Weights of a small transformer language model.
Size: 16 layers, width 576, MLP 1728 quick GELU, vocabulary 50257, 82.2M parameters.
Training: a variant of Adam for these matrices, 8215 steps.
Each number is 500 + 25 x the weight over the matrix's rms, rounded and kept within 0 to 999. Layers, rows and columns count from 0. Numbers have three digits each.

# down: layer 7 MLP down (transposed), 1728x576, rms 0.0209, rows 1669-1704, columns 384-575
# up: layer 7 MLP up, 1728x576, rms 0.0258, rows 1670-1705, columns 384-575
down1669:463502533464481419467516488450489523526523463454496501512502518499481483521523562489511519474456485531513508505539486477488483478511477466448483451471478527561487509489481501483540482513500492514507536515519507497449548414468486509531491504500565503519472517503458446477501496530506508482461501492477495504547501489511551517480455527503487478495523469487514459555492540492493450555508465470521476496505479508474454494510507471544503512537553548489504503524516433482569474522474464542511549477485438513548451516526468490474522479499518459501483480500508487517436482512526529496
up1670:492541516503502500500517475474447473534473445442473540499501531512531508508461515509520499512489490461504463466484482518519473511512499497486535495500505501515488469509474506532497527506470494512516485526473415478472488541497450503499486504476524509480484470475459506488508555511470455536489534508533531485457494503532525516482530474485500537486474521476535450505474501501476490490501530528512509454484481521510486538510496490452478566479507476498487521519520509543483502510465515514524526461523522509490502455518495459504533496515450479489490454511466450446536495490489505502
down1670:487534540500494495491545533471506492527458483472535438543513466556499518484519478485500473501492458495505517554461485472435516493536503523476496549479512494542497504505488488489454537504488502504515526524496469525490474502504511526487519470474493489464541513531507546538544526515494509512496496517480501498557528461494554515472467448510527509499511537492513479533517488502498475528504495511484482522496464525537499510521478499494507516487511504532504558469531501482511415507470504518458508460492490495462489446544487460523461504468480480435469473492455546529508478482495494470
up1671:478480486559501488479464443482505509495442489490507494470552538518538495482495529512485470501492512485508508490492499497521492491524514423509504472451499557547526523456474505543544516476512518455506537448494504500491489524502484488505485562477553514480511534488488556460505515498500508458493532510524467466453505508530455520490474492532506514485464442493482506514514508472485512490551511501475495507503496505475553467477485504499528520493506510528490479546491538561496476486514471470529482512491501496490475503504476470481485489482475505488492465482474501533440493477502482540
down1671:499524535498528511496524513515496501446518545496505496538542493506540530496490499479509513537508526576511494501501470463474493514480472503519469519498500467479484537484498506492533479540453505515478504511523453481472484463550510465519542460513503460487521502505498433500526508521474485472449463500507487551527442526459537488475502481550503501482532506475475489478488479518531501546469517507514511516491492546482505505507507496515482504490498512528492511475443568486466497470477474495512553486502486541522519501472484525459480505557472482465477527465532522456486520503510492473
up1672:482497518530536511502517525485444493510468511477504521532509501506488478533505523490451503485510497478546452439502524501490457504528490466509504478516477494493494503484512520542505486503465479491455514464478503523496530465472529496495500500494524528511523502510518515516521456463482471498469491521469511515499472500507508479517466491481521481494475514529482503486492512465491454495536468514528500479455510489496480501511547485483492535467482502517506505501483482553479503520486516497470555487543474498510514511475484485529506462521523505490502476510499480492506474503545574489
down1672:528502504474496503539475461534508477467511541531497494456510503493490514478467477476506501517509479508475521493465475531487514526483478520453491524489507476505517493482525502520502561519450549526519472520486534514498461489487498503461475507538498493469500456492494490522506458541540521472519489498531515537508489459489520443479525524479469495522505533472492483471503444490508504504465490498514527506505512499469480507490529488495503508488529453499489495492487505475510526468510455488492473462517500529474464497501481529494526504453490508513510477466508493475454534507491490459
up1673:493539543484484523469504510483510516510570463481490519526527486485495503498499492513531488458516533502488510452548534488535555508502525480452511509479474521468520491499521497510503530520479518462512514492504512463494528457491481419446515536541546487519483471525516496462479489497507519503495514470494516499499504462453487505523563433472540473519523546444524462510462499503448497470463503525508497492525514533490465459484417516536484511497516452518570480541489535496530509513494512545482532466498504501466506553512513510524528451463518515536503516551525511494490533512529515508
down1673:497524482516503489443451498549491450475511502503493491450505449502508533517487457510483540493466477496474496534490478517563528546493507502514512486510522510527508431502433512525505539489506517463501494500537500488463536462489465468491485561470508492486455522513543488467533460459552508495503469519557520526521491489484504417524504543489481529484484512462488525552468499513480508510518525476447510482509533484482480561499468517489491486507535446541517524537494470485490510500509498465478517438487456491445481506456511518485532535483550507485498538490473564505439477471498489535
up1674:498445496522520540492500540497522409495511485507476483507518488477507521499533507572520496543520478446464480467504527470483489528513513541460503505513521497490473490472470495456482501513514466518503504471513484482498481480464506515487517514480474522574492462496501536524498512555460476476492506520560477497500481489453483411509500469508539496502406472537474522520565490469539510472503557496474501496497458527537510530503482532476478502495471463517540505492543466496509482454523501524541513490481480454471466512516495481506519539480479520550478486532519493503538514470504533433
down1674:487513515516490488545507503504525451530451550526511499545482481514517510515444495501509478532483546519517482492472434505461469504466480474456465492528515521516493513491480487528491506520479515472479481494475507507524461494497508518495537539504542484475511508505481504464519542503492463504501508504531500528486490505516502472474533498523501495470524497525504539540503525466499528526546525541524448456486530503486480525504496515480575502513511509522515484508455482517486487508501511560522503522505515531481497513570499548486510550487541493520463529518497479522477480464481528511
up1675:488528546517495541508498512493488530505506503462508490526508503521489557507505526482531466476517534573493522493517495479539461540469519465497491497535520547474530473500470503511523508468474522507509535531519491509502526502537491544536568507496565515499497539494523497478510537470536520452501518450514466505505509546489474498505536483541535539486487484498537509514487494479547533495551529500499493473540479469485481487511498475537488524490493516480479520455484520480511495547513509532547494532529511499518496491504515451526544505487480492502495504507479476501520478499489492494
down1675:506569488499555521497479495520510458475477502507492470509460441557553482488466533495459511467503472532520501499518505494531413528485467481439504533490533499519525556518442496507456421509486520525532539499509511496517469561487521547466492495535494479499497552519537488513502469514490504505532529500478528531470453431489562458464530475508517490508477495510529522461464500541516478436498476508458505470507530418491507526514486497493546497516534467494528523538497487506548507507485502529501470479471495506467502554533489536483485515445506502507515540540512517526505518501481531529
up1676:532522513502505514503505495541482471480521489473501554470486526480476505499491500561513492509517454533527529465497506500515489527520510501502495489503499484551472485505482525516496543495474581477509507492465479486490479496471472487507475489472522509503499484485532526509512499566539477472492470541491514487517478484491492480533454498484518507465472538477488494504489506504497468464462459471481508452506445502518480532486508482546496524496501528478500486503481495516473494471511514468511490486541516519513467490501483484463506488497486537513438482526478522523536473514507520515
down1676:481480480522492469527509498468462524476501499542523456521496486521505504470511517492489520479473566463511484526496501466513485487516505506498509514461497505479518475543551454477525519520536514473480504493477532480527543479545527498480509534489470505501504530541475505516511493491513471498530548486525491450484521490523522539482516480466514507544522500449513561463499510487509563488505511494499501507498553534484533488520496523460452499488518497503539496503514479492511530525500509513500529525466490493483559488509513488518520478475532482471550501461448445509485504533526500499
up1677:461514518506489497503484523477503477501517482456499520491471493506528456493487493491486505469541482484492458485533537490483508519484492484478497486516531512519489469513486491476513528454507520508467490512496494490550505495495537493522490523483515508501469519520481548479534479520486547500510526532488470499509483474522512515463452505522482540483555514502500520516496500485501505507520481519451492487498496488492511561493462515518506525471467475496502497491483506485510520538467525563487491452524506518468483447525495476504496453497513474502499506504527512510496511558482481475
down1677:521501472452452451499498480515523488510511496480492476520514515471522509503484494509512505507519490467510519486485503533543476485489512497504505519529465520480537492508519527520547496486499522490473515550501513521479550481503483517515531516489481505476488536457486468503517487485486471505522500508512494507508507499501456497504496494541477496505497499523540453527465480534490500499571481467479515488496466496519534490528486500482459500488486524480491501492485479514494518508533479538512485511460487469500508504494469506509502512526492489496520517515471455484539520503463520509
up1678:463489494502519496506517526484466477505490520486502459515496468528522481485477536476513464495510540452483496501499518528513474473496476484507492498542488484511510509472523454497492478527495498490473498498495521488463480489504523462559469518485487514514481511477521490495483526483502510507519498511508480500516496482490509516520485495471474523508533500495493515513495485485509495488496540492469503497494478491504515536532519520526483512496503544518541507495541506532461508499459492520506512503491471493495464470469481505503518457508527494477511495491490525507468508486523498508
down1678:470483498468487514508504498492524472531486467483482506487486525489488531523559480524489513488497474502488491477496515438513518520484495524496494513482488510477519494500511533519511524479477508566502506490501503485490510533469506470441516512512510514501484473505480506526530448468482481455510520490468484539524506509519535493505526503512512460518480469520497503506491549507487491516514470486512491498518488484496441441454485478503507487480462473470462478511489509471519486506523482455521505506543520507503503497498498512467498513488484500518441525504503482502460457513474492485
up1679:511503474516495535536499525506499465493493489477499471493502499470506438528496539500514433486521481516518499464511514462508495496505525513528511506538509476501465475428471499499482464515478526460511524481511527484514476543520502472498530514519540508493476513545512532515487533490484508534496496489476509530491540502531441504468460487527531503490507514502486496497526468542459532526511492530501516518479486493508542534527489490495587504499476492495470499499499521514497468501524500507542488431519468559516489523541486481481508480500518488553540436538484479493479488473520483501
down1679:531493522498530480511508476518507504516486530525482507550495564511464474503490535488513508490511530502510490490485491512512497494516470497472550511476488536534499495478497506482494509539443477545501550511465508533465482479477488467506520466484475498532459492510510503530542515504491483493510516505525471536477507497470501526520520490491482533519491504504499521556489529521469487496535494519494511496488497521490526514494515461500540546536462475548485501523466486499541517475513482490519553520498520524500503521555530496479473496499422525486506504527507525531490501449453503526
up1680:479564539471511511547531515490514497472511477499499508451475510481470495485514535510491516514469503527552546516475507518534468454536490494498536517541488495544514535528475448521510471505423479495495514455446551490466536492412491505511549507516501562492489506546493514550449496466492540469494495555480467504501506546494501490489537510524463498508478469505445480488548481444487474517453524493512529492493515467512447544467490483483516462520513546504512485479525508474516490482472531508488495454516527489502478440527465453505493461481508486535505548491524469457538502486510505446
down1680:481522482525518492524509506507530512559504534452532430497490488504553506463456497547497478531455497498508512514483481498514526496534521537490532497491491511473508485487473514475517525487494487483553454493498477514517520523502510510495533498454534500508512503522524507475510497524515481473496500496526457455486487545506481528484550477470491554422489489515507491516576458483492535503464469502478504498514501509492534523486510549480478480522511502455513525492472461434483495550523548437475509492568491548496521524502441487506520542494509526486482492503518540518494457490506440537
up1681:493503482514456477477528539523500495458468471469513497455550557478534482479506466487498535501513559490501475503541529535465537497484554515483514478505471525522520490474490504458507529502518531484545554504537497463506498467496474499527552488557520481497529578490498520488488503483462521520507493476524484467488507478509474482524490475519557497496494477508464482497509465520495500490511498551532473518510514489517523535484507544519507485485497496523465560489511513511523529479465457518519476476466503470524511460499499477531494500502451485504516516509466503491511516452497455495
down1681:507461488448502522564501503493488500464497472488477488472494505474510451563498507489489509481466489509498504553534508474562491524510495478500528528524450477497473530478503520506532494527533435436499510501475531500528505491532529544488509489549453531482527488511529507548571475510475510506536495481525562529480526463504507486489486538518525489534491445514482512508477448535516473532550502497508546487515471451500536529523462510469521517472509494493522525516513461496542480524533496459471462495532513505476489503503543511497494526508478473522463558486482528527469490508505468527
up1682:523523515525472513504462530498482491482499492516491471520498494538488474511513525460519515513515493474472510486487529477548504522539501517520476492482540518504471471464510484482522495502492473536460493501426481451484525478453491483514498524499514486514582491497498482508515500554491481489479465538468444510485537490498458480487499452479464428539512511487427484508474436506477469464467539486502481543508503499480516545507488493513541482494458517526518510519473514487539503528507534519478473492512556483533492450488495506539505459488489522504476494523515491507482537544515523513
down1682:496515434496525460519507502501529497506514527468473532532500478479548502486534528475524538543483494546502510483525509452473548488530538460523532447472490498520461488487507535458486515529526476479529500470486508490513470514505538482495530520533480485537544447494449461467492475499556493482494535496487471467516467504508470497507478454495562503548528544549556507454466520468499532540490480529521477529541521506499515525495517461530425503453459470505532478516460477506457445476549473502466493520467502543467538478518493436523511486489500493476441518476501460504486478500530515546
up1683:470443478504449506491495505543513515491491473538510517494482474505492546522476534525485518568516467518480545462488534516459538499500529532450495515533506475567488473519494516459470475504506531510539489529462523508521499598496436479502544513488496533476468539507496547473501444497520522523503556477511492505499430457471471492487472515482488524494469492482519503527508501502460495491502512472491519505526510537450500508505474494487475479523502506470490553502493507534526502489465482483497487510498546546426530427535434490492536499489457475536497525565519549472484529534488495459
down1683:480488516486528500504460461512493498500562499521524526487494525456493508489470501513486520497478483511543471541554473484524537510483499505487477512519505499519471528519497479478470470508480493501494467514523530505500470482481554520552554483518511502532572459498485481525576471494525532488518494475538526494498482477515500459482497543522483464511546526478489484498478510528486476479479470475484497479489493499528521496507500511496493488488480462449517535509521521490512546515468507451509462520500492477472511502508507517471471532516498530506492534442502499571516529515521499483
up1684:462530553537512489507552501475503489508495509538536508517507508483489530511514524469502493514500502488514480489541525512516491502508475497446511537538499529537474539516501505468510523485488501503487501481500453501477502505458493522487479503485451545514504508524511514512534491487525502451432526502477476502503456470413500510525517495505525496457536486530511503543516505495500526478455508526468554464527440518508510455482519483531492543507533509432505476479549473478501553508491508510518496521507515468490504502471523481502474517536474496489512492513522477526504505525476514469
down1684:487498485436488501494495541428492512490546507489486505473496496420492471525514477462506528484554535504471530529488516536483477468511459516512495484487490490523556526494507533511500531551495467481469495491508442496503431521461489536507487492473460495490495509535426491456520518472469466528483541476486491497521557506500541475474496520518506513541526499521486476487539476517536436563525487499500456489536469507477488477531465482509483509482494510491487477535500496499449510480437534483560449508493517461502467487533492501472465543551519497485500516496527485518538545516502513501
up1685:492483497552444543523516465493481510495471467546405530503491480481502536535467530474488498479500513496500539443525514483545522512511506512530539479458520523460492493477443503522518537478468516489513497457483469491475501552463487470515552566534498527514525520519491508473502472503433441538509490506506470471481465507517501523515535489470490506499467512493502482487491466465463464465531494577536474515512499501463516488517511468510557515527509506519534490507498478508518497536493557506507520499489520546494465514479462539547531471476466507507488465522504506538497465499520446472
down1685:497536498511529569492528499514501492476511553500461534510485498497480526525509450483495481480475500518501495472479531530473516510487482491426515494501553520553487517500465514495504492481547510473468484525480512486504463527534465519512581486494519476487461494487503516516460514537468535547496479513511460493480470531474472493481512525473513528495546484540522495469493421501515477476467471488472498526489539504440501492533532516519514530491514546531487456441496484513506469493510511479500462517475491573523481478515486497508492486514511515447468508468488495498513520514511481480
up1686:497510523496522516514524497503498506496446517517542496457500502472519503483512508512469453477497482463484514524488482513467529500547505482532516459484507492535524501498493442474516461448475503495529505496475503472510491520445504504536504504490485555486437477558473504504516483508518541565534468511462505519497502517508499512482491482548460466524504497510505508512550497469470528506511512507468502481520523555469518464470512497488494491498461527484504478510495443517480498497511458564483502538545474522489498476454486493500557537514522504539507496503487468456524494485517469420
down1686:485463487502487470441489498499491519467526506501534507498513502482491498478479505471530466519499516453534485479500507538495441495493504505524505491451474507450535491527492508521524515486453542500481483481538488481490509490507474469525482498521540461520491504501489482479462502452485498471471487496522512474499508506552490497467495549487542486497463456501477549497414510501476464548467433524512501485483499474491500493521488525468535506487495457509482554471469533525547516481464531497515494489524522522523460491511509514493512510495438536466526497534483515574481476481531536521
up1687:468481534506464497489460523453486552503497508519483451526519522486468505488479501541554477449485515569494513451531558502560459502499472476483516524524494548525493502482500493528493479480524507556500529517527478508507508481527491533513482500504507498492526487535519461480511517516501554476497548502493507513491531494473479511503487474509533487493509503478520452485485510477496568519509508501484499502499504512507491527444539477520506521523540511531490509516498555523537527537504461523554478514505523465499514472518478508530486509523493450499454486491481466535506464495491545521
down1687:528499476474495465483482504508491538534509497462504514532533528465483534535492487522534475459513546530516494487472481481527491516483493508486447533476512504519518496497523513531527524521499504483496466519568465544493511478518492486484461492512489548465486497511527517455543469468484524499518498527468486548530547476494473508530489483522527486470521476513459485483545445499507525476504496488512489517526480490498462485478472481494488517505498493510502480447513530513476482521495533548513498500524514497528541472555509542473509429523449475497553485509503519535511467490524478513
up1688:514509533542510553476518510489483497487463497542488530506498472491487526498510527519486492511520490494501560499489493506433481478539522477462519493522498511530478518479482510532508469487474509437498497504494507488510552516518528508512470502503473503497484513500547544564516506520475523480472522508527536484518529511517550537495507517546494460517469525500559488526522535486505482463503480530519513549521474519495484518508473502502505536487507508510529559516486510513520503487528523505527522516539481535477456495552539508495491491525493512529494495514501483412474500487505481471
down1688:540493481496508480475545477486533465556502472548514447493519526533494525505503503560507501419490501479485485517460499530477532495467489444486514467489497498474514527511525516477474476479505479502468485509485540543472441465525494502503509494475531525499505505513502471555504499490519483484526515513487545465520447539502530496505530443504504444463473534483513528517471551511503492466509481495568514530469518526478429505535526538520477490539495562494504492497526484524512514520528495469502510515503482496468540490431518498509471513511472461544540541451473528506495505478469502540
up1689:491492470510538485527485486498468456501539457530491492499535502543503496482488506504494472505499564472495511528525521538484486475512475522493492504485499503522495476529497529462529488493478523474484505511503482504468476532528506478491514512487456494520498467476448500457524522507504475496570486480549477486435474492505507506507524484521479510473465501477527525537483495478523489460501485509510477479529502480448541509476516510560477532473489471519507510478487462528494502447526470496526451494542470516483480461516519487494541523469445483516542504468523464466499524512461486459
down1689:504514498530517450445524459488505518492500517492503487492490550521451517512492498488498487489509517495531525521498485508499475494481506545510471524518494532578493486499492548503521534460495491510533478499501472483459469509480483510512567485519466487511514526521505511466484484512528472477501493491497488486509491493489502493531506488511495512502483535508502510542493545515479502484477500475538488467440515498523473514535478473505470494512509485509500488537528503508505536462490460479492506496492506521504507491495493443442488484513516513534463467528487576474534495547526499521
up1690:544459460502474490463513533495498540500472475525517533488517485532518509534492523477505485537510497485522480485525492484552514482538518542462511504502520517478491495505503507512492503520461531502545498509477465457512498523487463528503521497516518514476530492550508531514499489522547540537491489492467542528490489492490510511499483486448512527523564528493483480506503521513511504466479478472526487492490499534497487486492528506510475538493483507478487454494510498497488519510489499468503531513494534489484493531508513504495496504513473481505458496487455517509478532528513488510
down1690:489502543471491524506468508493500504478487499501492480500505485482517523482516501502473526491534496487503495505502523510556506498503475522461508506503502509524542492501498461489498494495521493497501470496506501493530498447528531477471513522510517502500525530479478480493498501513505499457519501502510550513519509491503504470491448508522497500541476520514517498469482465514518539498498474473472525489496517498488480527491496503485530470500498480503518486518503536470501455522529495521528499485459484518514502514490489528494459503506520470461494483539554495484529488510491515490
up1691:500515533518523524507495515499474498522539509495516548511515485514476524517501516514561487512511488495519515505505477499480561493516503511499500502506513507514492468487486492490464482509523519473501524424493515445488489466503506521522513488515500523484514521571542518491449520505536483516469493461514506492483478483503513492543496464512478497543522560506522490482546489480507481512520516493479525475529559536470503531435505498559501515495501485456519481491549462501539532515570474508507490485461504486476502498502518498498522490512486511520526524500507493457507473501432513491
down1691:540519538527511513508523502485528455474466494520515514532493530537443476489488541502455524522496465453459477514471531513489478555522486460521567488525493501489511553503504485492469526521445515480492464506521521490509490534460446494506523475519492513518481502457514514502498504510492517498516512542480499518561472498420485534525463490502549510486466498481504528516478550495496466474465463523505492499481468476512509490489459489479541518496499527496487449465514508549487516494467503494536507501500493501476485467463512541499490488500476568487490509470515506473557552503473493546
up1692:519490515526512510484504508486500460531479475482503519524497497468526549542508474530487484520528531466475500473484508450511494515564534545498496477457504464515502493489542460570496470496489474477500544486492511555513520481514475495496509518479490517486488436486485531524502503482509495517494507470479471497497512494502489497492488535507512473518502487480436503521559517501517508460489463539483517515462489527455468505498466552499479520475488546545522515501531554502484521485522527493485490532516484473497510535512475552472509529488549540532486481508481510495463514401525532491
down1692:508494527460486479492522488490489508525494493497544541462526495519498501536510504452477522469488477498517483467522513473507458468481516475473515509489530491496545502515503531502508516515456499489512472506527538473487490489483484512473502466522496456486515562488552489491497529494500513531491542520509511485528463528515501518506545497470467509517535489516537533461486513541518490511517523470489526503496481452521480483509490474498495513541514499492504501492495462471520510492527524486490503468469498488503490510514501508504509487464518520517501518562473525474529490471479508505
up1693:507490482496508505483566486490518522505480505526502500533508531476495513555511519493452476506516566486495505427513502452502542534526495477556521516482489517483488529504504506518523542470476501478524512513519475452538499493490498503462531517500489495528524516549483483480540499438522513507502565529474495518501471463464506513497471523525482509478482502549523530505514544503502502516464528502506516474529489494431554447463492521538540481477527446474502491532529510513484483501513514498505497509485502511441505512556491478491537445486511504499504470487504561503500500525482465492
down1693:513504507508506495456488532484511470544512477546495508463492514471482501548495457533485482510453511499468501544521485521531511541509571494510472497538555540481514469466536492498536539518507467471495512480472516512540475491530511450487483499510517480493490491481506503527455489501505512514486482471530491485528435532503491525510500555489453500503518460478512524438554520492467475558472478528487504533469495520512511477527478520482539495513516498503470501520480503479503493523536518525527513500488478485478486475487519508527478526486546493570529514451519499510490517520510496500
up1694:462479475499505473532516547498499513508521509514510518522529516548552493509540500509473499526521503558508494523479538496532484516524504506479501512500545535503481486495483530496492492473539493491492472488489512484492492468526482490496502501522481482501569490508446512529475534532553459512497523543520497489492536519506509483528471481521510511502508512493492509496484525505524510502509521476551535493518510502508480546516510511508493501526485514494522498522488530527484523505480469541515467531522494497488542494474448508511481489499505492500489473461500506473529462484488531539
down1694:499502496483519525473495497483478505488498489504492510484471471477477506514489512507512504443472497460531485485468495470449478483524515538487494497491509475479490490505538485500515526539503482469531535523506469502517506497496486459488496494536503513523445511503522486511500478474490464535519471549490476502480478498510471520504480496478463508504505493506475480500521502483490501479518511472503467477452501533531474492516506514539498513494519543499533453490475478478473491459526519473480500478448552472531511503494506531511511495518481474507487530477488512471470493468506515477
up1695:507542485454484540492504485511533458478499499514493529507523504493474561467501518481472517487514508526495488530491506535487491497512498497504526509511489471565517484512515497505496445509461501471559509480503512459499503481462513485485497467509500491505504496529494497463505516505483475511487498499533518547464540515455535497450475502472522502515479485504488425501462512478490529466458520494502498509472480513470485538518494517486521503495459513509516478549485518496514486497516498546483464462533498543481504514478498471502492461488468487514524525503557521505516492428498494495
down1695:484493487493518459491488500515477513527471522540508501523492502466520481520480469474498526506477480489481448481526480531485494474508493511480484466501531483520499488526527473500514471492548536502458474480482530506486491494488534516477515508493461464526508478467490499508502511487494508509546503510484512520488513509510479531561508506481502537516458492516533530523512516489473533516476512493494500495526524509529465512484510504502500483473482522490489474499511493478482471521508478462492490483489480477495510479483485493508518480473502541508515515511491507508469528488507481477
up1696:523520523514488505449546446506489500469456508510483557509472503447497496530473481510493508533482477503458518483539538536440498509508497499502514487504482502498482483494443512479520503494499513476486501507491522507500539511489524466521533507494513513483502538505506490495505524489495504520481522512487506484493526531494494507479491488493521530489489508469539522490541494473502507481456491536483508484508509478479532515511510526468528467484471480488507502533559495515507494504460516458484516472502485527477487464510507472483501507535476499501473487507522499482490516459508537490
down1696:481493480477493475558508513531537449475496504489513426462507480531476524460514458505511498459525497496510499473509481490503517529520529493504460502510507495543514512492502482519479502527460506467544504516482457510517447493499473488477484488530511480501486471523507490492515483516534508515495506506489535512504520510488464503501505488519442474513504499534466479515462479530506481533522496456498482495469477499526476448487522496512499547515524495529472497492477456509486469522537454509509463518493520463517456478472469494508462481480526509472506516491456481559491482510510494539
up1697:463507486536524542488540568481513494485508492479477526496509527517484530489468521553472493506510538486545549539499503497525464507496525489478518463543520507490460518496497517504510475476508476533481509518496492459491507508496457489479521486491497504524505465493505491536512504535454547511468492538523498483522475485527479498477404494512554503541479490491508504503517471514504531443495478507515524503494438478484496530500472491521461490519491575525514520538515523539554509487466493481533531538542503517509497475484518525460487475504492496497478489530485490505504503440512487472
down1697:514528506529504488482522536527495472522472529519488520474497533539503513530469502535488526484505451511495473517472524545497507474497516461502546509505544489522502549507478490511478482486467493499478489481500545521468476507479508497489493495486480473465505565493533466563497502458500439463505527519473516525496493519521483488517516495536458515518525530566500502476517505445528509458521494470485508493486578506513506486486521539509459496493479494492478531478527478466483513489559544521508529482491532513451505504500530464537498538519502478443554507469489532475535487454533511550
up1698:511497513514478493481515492509482491509474501505491517503495511524517490465440525484431473541503514489528520456453481499517498527535480507518508541505496485503463519544497498485514448496476491513531484494504477497514492558503497505499491500513490504523535490490534522531547537489497479472497470553486504542501514495533530488552499501488495508492504500492525508490495512528502473487485540534518477460548518488473520473518505518499454526493484490535473501558481480528448474476484517491490499493524497471451509521521444482481517508491525504514496525496507476488485497508507501501
down1698:462516504514507504529521480486514535465520480494496519492511512527502524486506434529559510514485526538487478511512527516512532556493466542501506483483497460537513497494533512479491505507540516533490493545532438521515500462525506475516475489476477471496547505512477513516498511514512496478465474490474468513471534520501498512472497543497551512476394470532522499544467456516504474520510500508502491503482485507468476499475495473464502472509483505496483486516471486501503536537501506484516581488500511527524513523492489454503525466528524467485528485508522459537521487491515469495
up1699:512478462487500479546506484520485538498541503526521461516496542501508490488551484492514501515535525520499515529491509469566481510509488482508515475498497505490437510482514507520502460495519526494526511501451530509458486461489536490531515482498505493512460469523506479536490537474475473525455519532495502534480515483495441496487541475507502515535462495522502510551475511535524515487525510486507541543508498514504509523538525466502496506483541493498490526512480487537461512488481528525515527539489541511491498501464503509521490460501475507488514447500525514497516491508500465512
down1699:475522531488508510472489474487522504481484501503506532478491536456541497538473523485508476526478511478479475467511503534497496491488543494497485500489475477495540520487488501535495526470491501493498495515517438480546535541512469499479489510527491467507509504508497517473509463482545493497522489494503511493514522477499518528507455510544544470495518448486502514499475536526493479471482475522524491506484466468510495450520500483488526498487474508482482493519570493473556481470495444478487471482516467533512522515518504497497553543491540513495486513506452500493493549503501497486
up1700:466500524502497490489487499449495517531492497511525503509513486532526494503520513514501488485517520490534480480495534525513481461501475515443490516492518473495521511480530494488482497520516521473511524484490511488502509512505485473499473478513492521440489483507487527535462552486486511470482508461486463563490502511535473483499523476483472525497477495487515516464536508526477483466467485499510476506507461496496494495507528494487509489491500486531516481488524510470486467505505531474545532482491525474478476524498476475517494476474513502503447489501533512506488504541463550515
down1700:494478520470560488479451488498493478524492501459484466482511498507510508501528497471479502566508529521479553509488508483482508504483502485515489504449493487514513521462480522482481493516515519546512503491510494494508537522486495513519526526490501504476479470522504526484538490526490496487542522540488511482481508494513505458537474528462498533516477477504476538490511512500473480495517464507511487511509524469523464533530535475502463515490508571509492472492488488464529523512486509505453551502517528510491504504468529521448534475525498513477489517495495483486464536467505483476
up1701:482451490523497503493540507478486460494471506519505508488524518478475516508515528492515541468508499510499494524492529516486490484516529529485505514522520483457495485441504498499484538490455489476514521484537492535519526490504502550508470528524493502512520505516517527517507481484492521459464483487498483488510515521481514543471451495521469513480503513496470491509503503480474517508519475543475494493525477459486514511517479505486528538414540528498521483524554552533510489465475482491503532459502531456504532507511480474578469484518559514507501526516469482490530496490526501502
down1701:501490479499526513532498463518510509537497531487508534573523526507505473489479460523519488520494508504512505493511498473486503516512438471523516506486479534531491523545469498494528480513521466506485492512450513492532476483496493503490503504489491477484488522497481517502500514456507468468545502515512495512511508492506498525516524528549481468482524495505506513469535496498496516521535499485522507529518477484514453485480508495503533525489498491543535506473446471464471492528476456494540496478520501534511464476492506530485509504505480489487504488516517477547484489504451515498
up1702:493498506536515496492578504508494436515550482560492484512579482451501500480524507511469524496511489487473468515504494485510488510518499471490517531468448546492486515460507516538513492462456489515475510497477482482454487450479516512532521507512493498478489477542439497495510499500488524536484490481513501490497510521449508452512527543539499500496521562518571501530526512472489534490481504503464498464484499501506505454487487502486474523530531506469575471488509492498512495490507435503508487523477515488451504514501509504490480538512496439444478480467506486545471528495489522485
down1702:466454510486505507546518498511519501501484497500506485512520521515506523521522504530536451479486484484502499486481538489487482470514492546485520507509516485514510531508487513455522492487488497510501524472488498493522502531501472494475523467494506492489460533495526537478478535451519496513499497509486495472495470505520502489487483500521492486487514456448474570497447496498541525476500507500496496502489471510486499516516462490486508501514490485520486490473456516489496509490518492521551492517478478541545528460500466540493532519505501475502549491554491513463522485474509471502
up1703:484488498507496484493515556504518476456510465496500476540524551510499531495486510501501469491514530469537477503517492476514473500523510495533494482486483484503515469504512496492536523492435511514489521507468508472519502527487503498483530533511487508482471508462537520496523539495462497488497500492494470447488505484504525538522515472463509502512509487498513445502501522489539531486461509474484513543503524480546492472475512533506535516482520476516536529491507507522481501488489491474518551498495505467516454545497447505522552494456535521507518525511491497493466546464476478501
down1703:519513459485475497473485496521494485455513518507517522434472454514500482514507462526502491475540489525505524515542490495495496500471505491460484484554520513485514526491494545504549517483523471512510440542516466468490468507470528531544519498511526497518486477490471483522533494481535509458507513506530526518481535514449479509459484518523515477518481509509504531449520478550484508485482461530480457494504502472467509487488486483497481500499493463458498453504549535499494513502498505533497465523480496497476521515517521526481469483488491497499539491482455521513528531511516522483
up1704:543472534512529475500523501494488498524518516455499526522553493491493482543508505507496490473503545508502472500522500473477520505523499496495492501524499516479507472490501473457503508476460500510486548477474458541557489519473501456536524539489537477464501506525499454502536527476508514484510492513486495501534503492500557505485479451501527531500506525539520503495521493508527497503522535481536503472525491479492522524496493459514473493467513497494463475535509531538469492550502465526506496485470478529531489481544484469489501509502471495520476513475494496520510524532521511470
down1704:474500496473507481484529464490486533475515468538498473484486501506505520542518483510498511520482505478523506484519489500488473529483498531468503492501483504504474479486448463503536549497504497488480484476502531469494486512462515557516486459511506493518500499534494516449505510443479503506481494484506494527502521531448497477504507514519507468456477483513476487497462486506528501494531489490502520494505498503532493519467522550498500500524508510493493485518514478425493489430485514491484524497512471504518491487499501505504482484466470500486454420497484474458466486507504524513
up1705:497485536532480486538530440524502479520461497526519469474509497536577524508524507475493477476523493490503472498490494484473519524528490503467499500499520509524535538502448437485496490488494480485483467526509520487474511513498543482536526472520496513505499491550511476517486516497563495494525508526453540513454509486459503495501501511475492456554475505474497519515490507475466466472507500515478499456531484483476511532490520502485514581486470500437468522504545488491525493507467515530528481457491502500520495514479520536493512473498493495468466493507493499550482537493501547479